Weights of a small transformer language model.
Training: 1456M tokens, 12168 steps.
Each number is 128 + 24 x the weight over its row's rms, rounded and kept within 0 to 255. Layers, rows and columns count from 0. Numbers have three digits each. The size before them is the row's rms in percent of the matrix's.

# k: layer 7 attention key, 512x512, rms 0.0508, rows 24-63, columns 320-383
# q: layer 7 attention query, 512x512, rms 0.0956, rows 25-63, columns 320-383
# v: layer 7 attention value, 512x512, rms 0.0659, rows 0-60, columns 320-383
# o: layer 7 attention output (transposed), 512x512, rms 0.0664, rows 0-59, columns 320-383
k24 076:134128110146106137100120129104107136114162135124093123148116117142106146107092130118137142156126156111156136121093123137113153113172134109124146094126109131093130107159148121180096110112167142
q25 068:105134146162128090134137109145141170079153121112152119125123107142147160095105149139145133114141137134130176134107123122176115163161126120121102120120118110102124147167113149156138122122139152
k25 079:112112118155123154146130134174133156131108152133104128153111125096134114110089118119155120127162086098137115151122130146108125102084131119124143105140093110048135137154122109089154137157109127
q26 067:104138137146146131116121127132119140100134151084140102074101120099119121133094080143105112151144140110116107101144120117159130142134114167156111143112147145088129144139115181133121112146149129
k26 092:084130097166120150161124116130130145086162175177123126159105142119130126123100107127140111107133142103107124142104166114146110079137117118131129107119128110051138107176149120115104110165129159
q27 077:135140136132159080132153144138143111100100128123150111128133134098099123100098153161141144109092129106124116122154126170155115133076146143106116147127137082128115149142111131141182125124134121
k27 133:105136128151138138108150096088141150111096117131133117124143113144115123117117145123114103167155133136152131145110153125192129112150126135135159116111113105106094131133144106110134146141159114
q28 074:151163093135130154113168113102169151118184150139144121098125110152113165123149159145150102108115121137143165124107154126137133115164147104124134129143121112054094134127144150134127108121100122
k28 128:120130127137130093115112152163124113130133109124121121129107137131127112163102150131130124102137119138124123096121132116062144142107102127103111132132131110021143121111134142117138125142081120
q29 085:143133200117101113121154139136114140120146159128147097118170123132165097124106103136155120122093074108156111098130124080093143114120081132148118122100149148113080163130123146129130102139123125
k29 196:128189112153139112010119130144137148126093142123138119145117101119121116154115121141150115139132147129148136097119133144032131146084130140095120135107133107106077120119140131097186124128184128
q30 078:104127114175133100154098113120098102077090115089148113106118133139138148123119164150143123161133127105147145093091100107144139121152089123136090141091156111122138120123158149099106131126151128
k30 161:125140122120139103255134101117106109109143143118134127139141132128126114112099192127138122116141126115142141121103159129216133142121117134121147144114147102098085131121149129136086131121119147
q31 083:153097209140165144105136141116128098093117157147144138098130110114143105111163149170149146101087071150175132132175129138102109120141108104117135079101134148108136129160131125108178153134112091
k31 202:118148131122137125137127131101140133139123165138128123106138118129131159148122170133146147130135130149102122118124104140077134133112135118133144136117134144108179128110119113138242137131095142
q32 087:098131155139153149095140087111116107133110146080077125111130129156128180111145121108121133069156100151123120118144127148135103170149107113143124124172130145107128161122103139132116092173148085
k32 205:082122134124131119040111158117110148129147112124128127134126109122115118108117118125139128132145125104125148154145127140119132121182133126124118150134128144057070119122133121136113147132140138
q33 086:155096118099070150131120138127160099111109096126157130192138125168179159132130116085149115143068118127130145113109151124136109074121133110124133107129174085137137079096137097149093094170141140
k33 203:167126129131134163112131122132131125138127120129115130119110136129134120148118157139129133131150097121160138104123161134093133112099118124166126115126119132124091139130140110181056129120146125
q34 078:150111102134131115099148122151153130139152178143123145111123141075102162127093128126123113125135151106089128092114115121113141161141125118101130117113154090098119129107119122125120064140145150
k34 178:111082127126134111000142127172127142105134141134117123133134135131122138133103179128146121126132119118099114152144110110158123118142114121134115117165114092085104126139144130154133122129112135
q35 084:100167121126076126107156129132153100135102146128078153141099107110165141145136135103094109059117150101091081146144110136110146155103159142164127146187141118142117181129115162160111142100130104
k35 212:106106114126140061030135125120125123131111144133137120110153123132130112146121108131126059116137123082133140123171103095071121107125139131137112155113135101149111102122150131145074131141144139
q36 085:097109088139095138125131124112088098133117129129172114127089105183145102109121145134119155148125119123134119153137107149159122106155172148146131112144128102086164166155093119181107112107099121
k36 211:152084141115121161121130136158114131126112108127101134143126130132113118110107127124108084143129110139156104120134115136222146113142112150145117151117121125046179120109119138131048144125099095
q37 079:081092148157128109112127141173186103157114150132134160109138105130110123133130110140101164169121097086085172136120120145078087069115143111141117112116158108130157089120158117150143137088116137
k37 185:121134124125144078110135136128132126098134174128124123114131138141133115149143116141134132136141119126104176118124099106125150077116112103132131124119116129058172122144146131128127111124149102
q38 082:133118188104092125117139149138085098141112087135126102126110109147105117130118132128156146162145156118149113127135151115127131102146179136149165162108146093153171103178109133151158101102161126
k38 182:117111106107130131144135142160119133114128145130127126156141148138103148111111188139135128131131106155159125160102136130205130096152106106127118135153116100210188129143116127144181132141158129
q39 081:153119150121074153160112141142147130135117127100156100161100137083108124130123127107133135174109100118126115122130104111121127122122126115139159110130134099138151136117108139113115112134106137
k39 205:100096122163143152201126124133124131114154144105137120138129139152135132081118130134105105138120103094189134148126110108030137137123128138117113129127123126150109116139144140119116131124139139
q40 077:168150147114163133121062118115110118114136097164138135077118106121142142141128135152093110112144187128112119111084144105111121138148135117100125193065124155136131105100161132104134190090143109
k40 206:112147130150114159080124132190135147136139121127146141098146137107143127134138065126111138113127141131148133128104133137080125148146139147096144129130133141196126140139117140117120139138101166
q41 086:127133096117132129131165097166087151106096155125082117114137123145132157175136156178144156168131118128124157112134117105106094121127133156150138161110134139146124130159118152098120170131148104
k41 194:131116139098124142157128125110129137140103127126127118149131131140120116128131203129115138147107149117159139108116109128117129136136130150121139146108136109162162129112127129107137117136153124
q42 089:107133168126125122148132115109150162137147170125157107086184161166081147102118140059127162134168103122144122134077114164092143140093103146113131137111153136111095138160170180144097101185110212
k42 221:106161122135123109191137138167121133140132139151130136119136129127133111111116179141136141093116129113125140118113140135024111093149124119109144125135113131096119140131133129129080141109116132
q43 083:077120133120126153130113129153109145125118107152130154119127083131129148158123111136113137229144142131136135121108134154140151142093094147114137150091138140116161150178117128130127100131112117
k43 200:118130128124130082203138135161120146139136107119118141142117143138136163116124171130129131131127146153117108119138108127255122130121132112141109108114136139107115126140131127145148139129096128
q44 079:124119098158137127125163117162149140102153119168148121116142128127133117154159158151139144118142131116150163133140083114149172115153123099112097144119114146158128128148172125124164111184101140
k44 188:153126151133132122067125150164142134135154107132132141105131128115112149169123156130111133111108136099095131124154102143229136142131141144133125150142129168174100126131127144121162133113075158
q45 077:147152165130130163139111155143140090116149147143187118128129118125155142149133136136134157169136148157154127154084109113143096159160109161114154122079104134165164165126140103137151138121127106
k45 195:130144118144135154195109133154119149137128117129146137119132120121138142142144096117128138126132121142178111123103106130066151153118104131091131123106128133147167129117118146150193121125109112
q46 084:119140148139167154126071161103116109149148136131127121150114144122134124157139088124131100148102154106111160112117099146121096090151162140149145130120143125166099166142069125126102140128136139
k46 207:093134136133125119158133150130136134134142121128126139132135131125116112176133037131118156124129104136134131145163086136149141113149128124137118129150127138203095120140127139138129129131095119
q47 087:099108143163133143120131144154154117140112130132105109145140104132172116142137149113126123098086129111145133145152137157146147114133114131154130124143113141159113114160137167120134099132138152
k47 204:096130145126129043138124127097123146144125137141130117115135132119138101149141153134117137144142118151104136146114154137209130080118139122123138118109114135141085131111126112097115128130120136
q48 080:152165148169133138123137122107100098084155147124148134163117151085155168144145141164109158140111137139168136133184110143151109135145112106129130127116141147141114135124161142142161044170118125
k48 201:113162132128137246062122131161129131126134135131135138137134147137131125155174170120129146130116141108144122135122120148155128142154125141160129116109127136126167123133124136104075141126136142
q49 083:136171117151174122148135136140096113114134136108184147145129122122150181129150121160144158151097114137111122165117133141127108118125161130111096103166127120126177204127133091090138121109148138
k49 206:135132134103114149214126135148147107144142123130137135161116121121131100152124111119134112122128151132091106136123170137189139121135117110158122126127131134129105119130119125123098119126156141
q50 084:166144115145156118140155140123132177104096150117105125096217162134118129135116121088147101122140169139136135135169128122124122142160120166094121154092145115126097117142156103157144137158114162
k50 207:140134129140137101152110132138137137131144137131129129115148120132126142135133052148153133118153135132144128153168105143117139129132135088133120127128135128124108119129129120147135140133104160
q51 086:154137100121121126112123111148157144111149122142149127110118129128150138126114100167145106131105149123097165116111131134134110157155116109108143133076141091125124104166130104110133140073144147
k51 210:126145125128131115036132128185127123136142122141136140097146112122127148116111126124140131119154116145126122175126118107155136141125125119128137105140120140153124126123118148134139127131157135
q52 074:135150131142153170140137083127107113114139135131134141130151155163151123116165138121095166143113138147120111159151179065100080166131125140067153147081121175145132114116121106101126127144117134
k52 177:147123151115106182057117128141131130143136086128120121115151121115116137082156140128090148124098152120143099145112147155112124164137146115079164119132128165154158126128117129111095108117082157
q53 080:138107142153104142131120151123133087139142108124146156123129109111161104104139110128112158154153114169123114114148115170141151135155090136098153105093131183149115117154161151115171129081123117
k53 169:120155138157111121165125144184133144136149142139123129101130140108121124139161119121128156127122132148118110123147105140153129102109152112109119135118140163169127120115124102136194116128083132
q54 085:141133071134156154125087169166121131138108095175145103127206097153128100189141153104123167110118161133132116139093165110157114137153120114129124122104129120157171121113117185122104123126106105
k54 205:118112128141129133235133162167126131118124145136122136116136117131125145167104156125129139130129123114107094130156131117106142125122126126118124105132123130174183133129121143163145145133091127
q55 080:146121161163117150106146124110077133157135120138126147105078168160157092102144132194107126134098160126145113164143116132144117114129133129132137097142137146152117128168096143170150105137141123
k55 186:124129138144131172095132123130129133117102107121117131115164142109145110110114116137120078134130136129168127155110094123149136143130122133147128130116121128143173115138130132179103136130178127
q56 086:176084129163116133111172120113100151136114136129096162148147102162134144117118140110136134180162104099143140126138092135114095117105103126110155148109152115079140106178118113117122114136150060
k56 214:113095118127134114103136141075135144138112146128134135125097130116111123129126119118112122138125137112156144145138102125136115151122133145138126132128113123095155130125120120156101119137147102
q57 083:106147150079121130112115155152147168115157107116068125098150117167128117110150188077110133064095140136123105132109125146090123147134157135134166098174120149118146149134099109104131151106111140
k57 188:131156121144123113078122124163135123132126127146152132115116128126122147146144203125111150141110119147130143133129151130048118120101128131128127125107137126138104121123138108109162123128099133
q58 083:133113088129151133136123095111147167110108147117136111082145107139131168147114143124115099115097109102097106115140091166142139132108122136153068130161122102124121158104149116157121183129141147
k58 204:144111127118132122223127114141141128116155161133120132115106109118149145142126095133115108145144127082120152099145136136127136128115140170141132129107120101067076128158142099150117126133164136
q59 084:103182176139134092094121140143164135069109148118121109121097124127109122139108161105120118100109091132147138099108140149136095113122108110120145133105116095124097137120079137117124145173157111
k59 194:166160113123140127000134130125122108122123137129132127155110140129133142130134173120119123145136112125158147110107164122095148116114115112139147118105132121040096128146140130160184127138152112
q60 088:166126142088164108147104150111156131121144153131124087101168093126113111122111128152136122147123090141116149117154097124137129123134175115142107110118149136084148111098167132130115124096133112
k60 238:098152112124117173104141118153124139128132158124118112136132134116132101110125129110109126108121141113138118140135135112079121112136119122123142115122128133022173120120128124107183130124123103
q61 086:150175151145133133140098122150132119090136121133108142144088129142095128130152136132128114109144116118151097107157145135132080100141102124117095112128107109108076111163123111139122099125120185
k61 219:121184129164125153181145143214123140116138083137136120148120125119113104135110166130130126128137120137141142138124147133182135093131120111112141108128103121113102120147137113131103129126099146
q62 075:130078133117117122155157155145117140172100154174103127147158112102129132136106150168150100144103128096122109097123136098144107136099122123122129067105144127132106149107148098142116062139110069
k62 181:149162134156123122139126123133125136090104121110131124139130121133127155146125150133144096127154117107111138100136068117159140152116119129155133119141140087073129128131129128128104128133113102
q63 087:137145150111166140142128132115123134186118119107137142082113167082095130180094124128104087146082130159157135102129142158082120126166126109110095142099152099092119080101107120109166124213127135
k63 212:112104126120132155175129120107134116115129120146113122132126131123137116140147117132126133136121111105150161130118143149107121140184137110178135114128130134136054131133130128173179118106125130
v0 133:114132111150158141129122170158168150108117144085116099064209145161128119149086169128099116126145133107105150112151107113127156106121086103126134187072093140139121074145137168079158180200128077
o0 128:135175130113105116131141131121134156118108159139116121154153109169100138120098117111112136152123164126158134142150147137115170106089193148089144162109110106133100102121147132121116168149174122
v1 131:122155091163145119124164116097134081158108128135129125171117168094140158187135121147122129124120125128102154130156136140114147132117112129125086125156112119108143127125095106105124126123140144
o1 122:135150118171121135123165119146134114135108182093150125158124132125140152111126132130131142216104120104150130139183042121140117135121127173083141198097117169132123140119118117119132126154105112
v2 133:106104103125107134119079131154113113115138140139161158176123145141134106134126126036128106147101135144114148099120126097160152119105108093134134127151152125152118120165142124167122130152114180
o2 129:137122131124162164109121104129082145124150133115114117114096171136166142148112132160157172157188108129152072088151113169140127114158092143131134095114139152103130125133151111135175115147144152
v3 131:181152073124115142123085120183121131143131143083111123111104189076164119145113135115123125189098108115120151089089160116144123137148157116117139133087091152125128046125148134141128126137172100
o3 127:104141184089088172124156101122197128106150169138075180087128136156118145115097158144127100129137151068130109130125107102127112167131122095140096160110099125160121112085148116128119139137077118
v4 125:149133140140130130119106099091047115105129114104185115109117130160172107136139116132146129123114107139118203132141166121137153108119091118127116149100150133117132122164133072138130146107125122
o4 117:072155122117155147137100116122162117116150102099144125147142158136143136110192119160153119189134133133120113116180024145131136152119119155111131172082122117113142093132143096104140133147114136
v5 134:147092155135178151131106092127078096151120128134165117134105151089132162121131162124133157147117157121127127138135138108130146138118151090118158128105104091145145071129066153116108111104111097
o5 126:135105141135078124130110138153113096140131114148157107183077143108131132142145138160154181090116114085113121167122152165150109131126130168121134118144099161103124176096148156139137112137150128
v6 124:107149206136146153120111134168149146128112119085174103132114150143120110137141124120155144153153159106153091150106137135136116109118121132098116116119117128159156149110068156122136097132136129
o6 125:115108163103101161103100154113115130118126177145115124126114134127136116142108165135123129042160160142147125141100236117112129119138124134143118102120141111115121127138103143111132111120115130
v7 121:145127144123117124146112129125154136116121147150125152148131121093124095156112132145147104171167105141133133146131100170098159110109161141124115135130095105117128179123152101136122139112146083
o7 109:139165125149160137173122135098118141148152105115126138149129109140124144123179140129137109204145126107115124117182005149135142133134095149107137159100132136138141145114145136115127114146131137
v8 134:109145122165126118104146108093143112115155163129135127112087207134166070146123141094120124152106126115105138160112093110161106102120139111142156127119145105118111080108109105097148148203132122
o8 127:110149165157154120135132100121115100117134081094136116150140145121127151128120106144113117237136140119112106118200000146131143140139140110137137146125110141130147127132117123103134134156115109
v9 119:112104158138104118137144138142104147139124092149122129116127134121118147138121143127132147117118132138162115114091128124136087087139157117111105117086145140147147129127119136121108137105126117
o9 121:128102106126088107085130169156106135116118128141153126140111148120144126129122163144127118057128095129119123133090212124117117153101132148171110087133146144106133111151108116150119131080114138
v10 131:157122140130116093134079153137068161180112116124139089089168128148163148133120106156092128068086148128112091123105119141145070157123147156133170095101094122128146103083073147116130125070107160
o10 115:107101094105099160104126143112138129140109064117110137154153099145116119126119136135149110071156135086116141108083235101135156121111101146137140140139120138139121113130140115148123127112104134
v11 136:117136126119093138145162179147082156110116123159108151136116086097182126160102115149134170078144134115148123136094157127140086140110158123136172115111100113148151165092124133109139152133090135
o11 116:117081115111075185109147147145120146105123137139135126164120125150158137101173139131122143052097116061098122101091222129138109129103176150104125128122133122160142127147139147150147139078154147
v12 133:150112091125116132140139123112132106113121114127139089147117131071117106121133128140167132123104140137162158109119133108117130123144136105144069139120099133141119094120166153117159152102138100
o12 115:098135114128141130141093099140103162110131137158136144094122128138159135106153123119160130172126135114128128118168038140145119135097192120119097109107116125142171132115113133108127147133108114
v13 119:148122051095103121128129142157170130146148094084119123107124110089076155113111118121096128135150141105152107126103122169128085161114153135132150141128137104137151159114095110140092106125097113
o13 115:140067097097094150128138175096110143128112124151115104113135113107115111137132128128099128071126123145120123134077227138119149124117116134158117108112122085124132135140119143138115112080125123
v14 132:137097085115122167143074134147132101171146142156105136158123129181128122121110115120171119107169167168165166128140173081138085134107115118146131124147095105130138139157122104133115122136123139
o14 131:147086125083109116102132111130122148119077163132110120161161107126121151117122126105180086063121151125162147101108217146165134111176126144146123109130153130109114123154086113159134099121165106
v15 133:119126165133146120149096114117200148132106116166092124139176171034130146164109117088133134132159126143179127119109107155113086141133138168125143139151120135115127202082128175133108157150129135
o15 127:142125106132110128139073146139173101142165172159161140123140124116103123115145126138152149140151101084135120151130089132134130151162124120144145149133122136174093184098157135137131113145143107
v16 130:144142154090112112143151116178126116191121113148141102137087081044096150114111139130106165103139168119117093125140140155146152111104160111124092120156124128129130119128105148110132124136106120
o16 122:147126156110086155132119139159113104128116124145117099108120132142138148107152146154142118054108150143109087133074230119141130098127140135098111122117118124112112133152118135149087133119137140
v17 128:142130052174159134131158107142113119083169136124175137147152103104126077157109133137179144129124132159180132094115125182131155137144131162078115172116149123125141111172135136121101105119129147
o17 128:179086098136130126116151139147128119169165129143166100099104102109121104140119117143141115119095110128109144139122167149132108074133114133110096127157108101101169125123130158152134110098107130
v18 132:125166108111136128137078159132077137140101101150117192109113145147143118162153117116149150110060136113108107146152154143121165107096095110140096121069161151112137123186078156107163100148121115
o18 126:121140101124138123106142067150083128166132160082122156098094118158135105099122113085155098119110159148171134104175091148131172118106109129122135131125089090120108151160097075109114156154133114
v19 130:161111187165108149110130141091125132104137119096112129136139158097127135138132101166151128098105199115126133126186140123129182110139142156087117157108148137128127128132124132138128108132165139
o19 129:142122125106124122114164125131116109118112153123103153135123133155108101184092115125132117089138087147117140126177135141109151114167132129162100109152162129132180134123117096139159125164123063
v20 116:137093125113103113134118167171087103156134118158093132153100110119147142094156100101076172146095113131119095126121132078111110119089186150115170102126090142148164145137108072130145100112140136
o20 112:120119113106086129094116126131141146138127135135113136149139131135148142115137148113127137040126105117125119069056249118136142133110135111121135134119128121124104148145128102148116124085095143
v21 131:151160119091123127125142143113119146121135132100126124109142113106142129148115152118143152085098118151141109096109130143115148107114177175107171127140155108135140091122147138146106079140118115
o21 131:096097125108044101126144167138127107150155153151091102153116125110120131164111150131175145129124159116120116095134124095114106095143092059112133102110139086132123094084102150131174083123156161
v22 141:153129085074114100133119155122161079163125118174146162106138117119169084087148104050118129129128093106139137137146092093136122131125106124113135146095088147144135117118129105092168146141122148
o22 128:147127133120096138128142133112113143166104141127095101130129167109150183114136134141151131056146098142112139141043222125107132127139135142108118159105114146129105138118139092110126114108132184
v23 140:167158132099122099127127150147153135134137132204120099131137095147118095148113136120096118145105173125147148145148147135138107129123156159131113164106171144142104117137174107105121084167112144
o23 136:145108152115086168121128132088118105129094126168143129124082113141099165148128096155207145096114123129110135123088210099136128141129142100130128158098095111148161145121159125145113128121148149
v24 137:158158139086128117136134162108166098133130124158131134101116136097108106150130129119135161121137154122139111164118122082124178146136124147160144138086133118141123148097060146104115130152138138
o24 125:156100132111108161118116130146137078137163107094115098149123147149151167144132123103159112121142146087114110129177159131113123103132166122123096119122106100115102101137103128156097131138094124
v25 128:165165100145147153119138087146168065091110143157120160181134138111148157113139118127101137154108129120144111130128116128143114147136156132131130087088129151134141123115170149113102136140136109
o25 121:124118143176123168156131141154123177122081157101091109092111114089124146108116135131120107180137129170115116114166112130150134127087091146092144132097133122122154159094130156134105094126129108
v26 125:151152106076154115134104189152155119108115122149076143143113114091151141116116098146121153118145116095147133093096147152120124154129152133125094177132111112156133139104124143166107161106134152
o26 118:147085084168125126106127150083151147111136138137109117119139103127120111165123120084110126066153110116125109127104195136130138107110140109139118094175127130128114145142115098136153113093134133
v27 128:112104087109118131109123138126109078113160132144096119136128153092158146123131124144112118110135112125160073144109075088128080102150150135139150119173139156138103172135130076138162120101136146
o27 124:101148135108143090109134153141105093130175159132131124111141131112119134150118128104123139178139170165103101112141079129121114103152129128095128138110128125122122142131117152119134120138127137
v28 131:069131066145112138141162103170099080139124113130113089184143117158116105159106101131123123150145179149144081137117131097112155117135147131134088116086159111127139114129153102155122143066126139
o28 120:146074105105119138089132117098120126136128091116129156096128126139115127139142141150127125082106130108142128143117186121116123114123089117136096085141158109120160137157100132124144118123116136
v29 128:141147180115139114146135105113090121106130103120095117126158148137121123129106129164148145166129100119119155129138094105136140136135159126147095145094095123107126152115139130156129156160133125
o29 124:119147136160173125149139108118137135102132139120139134095139129133109141128130129122116142225117140116121144105200000145146117133132142150112131112110136143119156144103125111108158135159175133
v30 130:107155153138112143138113127142045140125099117153114099162142093122143141138101095125174123149152148145163097105131125161145051111167113103153125175148121156133121114155113125141102122114139117
o30 130:081113094170116137112113122140120130124157110109114119079150121123142124133121104093123125109124139112122149150125175112159112145150134131170122156147117142113111124130092098162131109098180135
v31 135:128109146113117143146183108089122152154135165138188145156156153181162149127102125161121110174087106114162139121111121198114114093122099096116138144156124128102105132149124097110139110144106166
o31 131:153152187141117118140106105119095135121151126162123162118100152143135099117135161081121139184107148146129170082145077128137079124125140138104134159144139105147123106122112134120100130159089137
v32 128:149105144152096124111114105123104132124131119134101135110108083110148131135126151117158121119120156128195170134165119139109129131133119139118090162145167111131138162144143102098107114115128167
o32 122:123085098101068167117160133141123138107147084144141147101115116096093161115116148129147161068111099154126128110057225151133133177111089124150132112144149128155121144125127090135110136120159103
v33 124:126132157139139129123118101110141118055122153116147144114128158110126107163124125149174107083105085128117126123127107127144045100136089113158085149124109118097118116130116145108147164146126115
o33 117:132144155144165133171133136115130126138141117125136141087114110128119135123115118125112145228100135119130144117184013143130130110127148143104141142124115129142171116099133138098126137157120119
v34 133:133124112115190155144182130140142123154125109132123110122150102180082163161136151110140122128068162134146177156161139122131151151108145097149073092141101122158167132162120114089127171122135078
o34 130:129132099130161126127151117127125116122126108133120084172139144165183110168142128117141152195101162085116081137163131115130156123163125132138125144116140165154139114128117139128120074104122155
v35 123:155142097125142157109120138115113068152146129146153152121102183144109084153128120072135105152126123143104137124164128128121187122141162147129117130135131100127118120152156115119097112109116130
o35 115:141159097164158132170144120128103114148156117085140094130123139127093163130160111135128083195141151098132138146168069149116112105129122130084142137117103142136136123118170143114110158145102118
v36 123:149126143145123159140089134149124147120149144110105156134158181148131097105125129111140118129101115135093099103145115135121174121114097142138097086147130152146147155104108114131149176148138106
o36 119:123111107125106122113134104156150162131083158143147143156133113133148101114094151153107117074107106083112146070071178080128174159154076084150133084165144113147098112109130142147125128125095113
v37 127:088133069134158134123090102138136118134138136057102126120169126127116087133099130166115132141173087149111114143161098106111187122102136134166089130114142121107148103116133135160134159130120130
o37 118:126135109138187137147147075136151130129130128100145125145132125116094149124146117151132088223121144149147151125197034146124095135148112137116124145136131137136121136126135121114108146153132118
v38 134:136121164089162157138100127093149154071134091121121043170125122129090068084135172073120149128123120146164120127103100099101132132100099108126108113118104130094127145112113092124139084057071102
o38 126:148123176153139130149115139135153107135162130144120086137103157110133192112165156119109109160131086132098141148121130129125140125058131113149129100085152135122138124116126098130122102165165119
v39 137:182124104088144131129133165117093079134136139125118151113107121118126133117160134107130166101072082119084130150107085137123143118156157117133093121133133117111129161074071101132131124095138175
o39 132:112156144164126121139062124129086104104145134124119100137118162137155116119080123125149138133106120141147128083140114154137103134148121096113139153113053144140148193160151070119121097137086118
v40 133:148123127145167152140175152114119160126139143157104112163067115200152119113154139121121084138143161140130165129119123125097173144124101079143104121177097115112114097121132137137144115188156163
o40 131:141137126151122126141149143138138138170100146151127089111162135146105089154140142089095143145144137152092116176093153092095136165127110119099107170126140124115101091126112132110135137127132129
v41 118:128110141114158121116142135076084133114165136121136133127156137092113131136106122068138143122133112114136120140144066130136140136134101131133092121149130107103105104149176163145153105137115134
o41 110:121132127135155121139140170121125129117179129136116113101100152130152158150119120121141155199112151146141146146158039162119152094134159082125162159133107163133115114114131142084129118163156131
v42 127:118131131146099141144113132169124136144111110108122156139129136090094119116156111111108129132133150159098080104127146118106119099117167146105136125104116124172175161195175113171112084153129149
o42 121:108099111114090152090119119140120138140112158148124129155111127123132132123123143115147134041147099091152120115073248138125129155142137130166128107125142131134089147138126114174117114099101136
v43 134:113110116092125121120112151147143103145135119134102084151122129136174095128117115152106129070138113122134166125132109152115171133106150130127073124150147130130124106137095140102129154097114155
o43 131:165132127129120135130130113144112131119170123153072151143149103119160136146118137166124124110126141145117128140126127143160184111118083136108127196182076145126131127160115110124152096135136094
v44 136:139080114068147123135157138119152108137156136133115132097112151116125146101140120164136120146171121116109126113096110134132118107086133061065129130162142119139124142134080146121137157160150121
o44 127:121128095093099137126139127084129144149087119108144125104118144123116140121088130088148109083159099078130138109080155142145100166110135139124087140111123157093137117072116171140162134114115118
v45 135:149124146119111126132131095124099185115120158120116162136083136152107129139137133112127141121132111115158153132116121093105179100138116102128105102161120123152102065115156151120097112099128134
o45 129:142150161157125076134163154133138125129119110102122114183120147158156123107095122121133117089184094124129072132104136078116129117137131102181183156125098159090108139142142142122146119153135155
v46 135:116122094114134111145117123134153111128102092140096170098143076095131137118141136144105142116107108128117165131119135090152123136132141125072171151124170095128150141156113124130147185096138139
o46 132:112125112115135135108104204119153106183173137130157128114139101110146159159146135129117121115149129087146101107086155177112137144106086164104107131170125151107126119142073106113106175123124112
v47 131:112140122122151120138101126129154118133178121183151163106093128115122068162112132184110129125130099149107163141136108148132125124121076153109136096135138110133133153132119074112154123085143114
o47 127:127123144101120096127104097124131073140140184123144124155143145136132139139127126094089116141097126137088135118129095113135129147144101153138135171141109150156148161157158155102126130173116147
v48 130:112133126120122136119164106141175123147155091129096163121146166125094133140134104107113112109114164166119064108158095109113161131109124131152121124170139129099083118152148151130143145189104142
o48 128:131108136153143145128146146154123147161169132149151141145134166132094106101148162126101120118130142123113117130099193131123111123164122121113087132150161188152080123136114075135126129169166167
v49 141:156137130100113114109146180128146132131132095120144108110128116108175134118136140123117115170135120110155106127129082094122091122148189155095145130161091137144100144130134126115144110087128141
o49 133:141142139173085115135122146143107123141115142167124142140098125119119162116136134145074157132121082108147168091113144127095133075120119121130134141070139129099113184134104143133129149107114135
v50 133:119133139134070137137156143127131108132099100079096178151158094132109129098129155151124135163178150115104089140146107162134110130107172077117138103186169096109147124114164145130142115092097113
o50 135:143130095137084162114130111134121147109107136126155104124143110138142127162165140135148135189130145138105116166187059150142122148112126097180103145063123160128158168125136083118131148163108125
v51 125:150133169131150135140110106190134154153115134104108116146161087120122110111123122098109125133120150153150094128108155122128093139113082148112124134102132141169132133110156147123126139098150143
o51 124:142095125111111140105110126155144135135106116168115122147144107134134123136134139149124129038123113135128116125062250106132147141156119086151104106158148108134094120145133134151108132101130126
v52 132:151109143101126131129106150120131183118105161137146164085101163086132117124109126143103137122139123140141144135069165117133109117136060104147125092134123104129146079102104123126127140160126108
o52 127:144126144094131134148089096104132110117121190148084107142094130093106128142154135199100112072146116092154181098125068124143165114143168110141113135131114155131152136131121142142109118127099112
v53 118:110102128091091112133090124142140161159088120168142095128140113151139170134143140100077130116119145117135117156110172130130126130121127131099149099106093127165134093122139080131148178157149109
o53 115:107146136101099111116149144147155122124127168115132118140132153130127124143127128104120124065157147106126143120102222123094145161142148119142123093138135130140134120108120116135080133133151124
v54 129:141134127095129111108137161134222121204121142129122157132129111141114110112148115128118103138111145151172124137121145136106105132149083138126140154093093116160146102118119106123128158133130174
o54 121:090108116085106124105148122125111106151143131145145147109126133131139112149098127108128128061123114126141095101073212117126093150145153126093136117132136110117115095146118139129124143091107119
v55 133:130149082112162134122121111103160167115148132122125165132144073113118128077142119098170141132167139114160173131127135137122121131152165197113121135119173126111138133086122134124141103210132152
o55 130:124110085140124118124077176113152141171171156085133080154175146103133100106150135131096093140151105099094130147123112099135138133138086127156081084154148114135141147129161152138118102138111122
v56 136:108132190086135136127168118108107146131122134093142120113156132090090168194164138105069147147153151084099156155131143128116096119111145149152123146168102145123111166101115122101146136070169132
o56 140:143129140137129102142132132131178131147142118113118121134150139124125130115160124131080136157116162155131146102179073162089178154096139163125118148155115112145120133118120111125151148153105156
v57 136:135150100130112112134117088140109083113102124116089070126107087166115160116126137076094121120147106144129138123123097135126152107115044139113107149124099154125160135093084119157116099165121134
o57 132:111120137189161116129165140160134134120110117094093117147108132124088108099071130146110151092102071148133186114123121111163141139118084119145144144085155174142117154120144122139136097162162161
v58 133:188138138132122157126082188148178091117098122170094120104139114133131133123106139108142151092128124130114128135127101185126129128126139119114115123135144134124118157143151148154085128078130125
o58 128:125114100154142104149136131134080105124154142135131118130093113136155137103123112128147151127137138140145123174106120118129128134160158116110152142143078187134143141113167106093122146147161143
v59 130:129139155145117110117062089124049103135099147140137153151100105109085077142126122095116110168110117110132130087127162134126137109131180107128140151138168114149122045188155145146142124163137150
o59 128:119142122172147172134112120120143150140125136126108141084111137142126099130165154184094130163115175127136127144164063095121135181132103051154111126124171116158121113099164108106156161135101153
v60 133:123133094137075137118157111127161128116150115122143086114148142117143109133140120110136100116133115130125074160152105089131144123130118165107144113146164118137139106154101137150153089143121145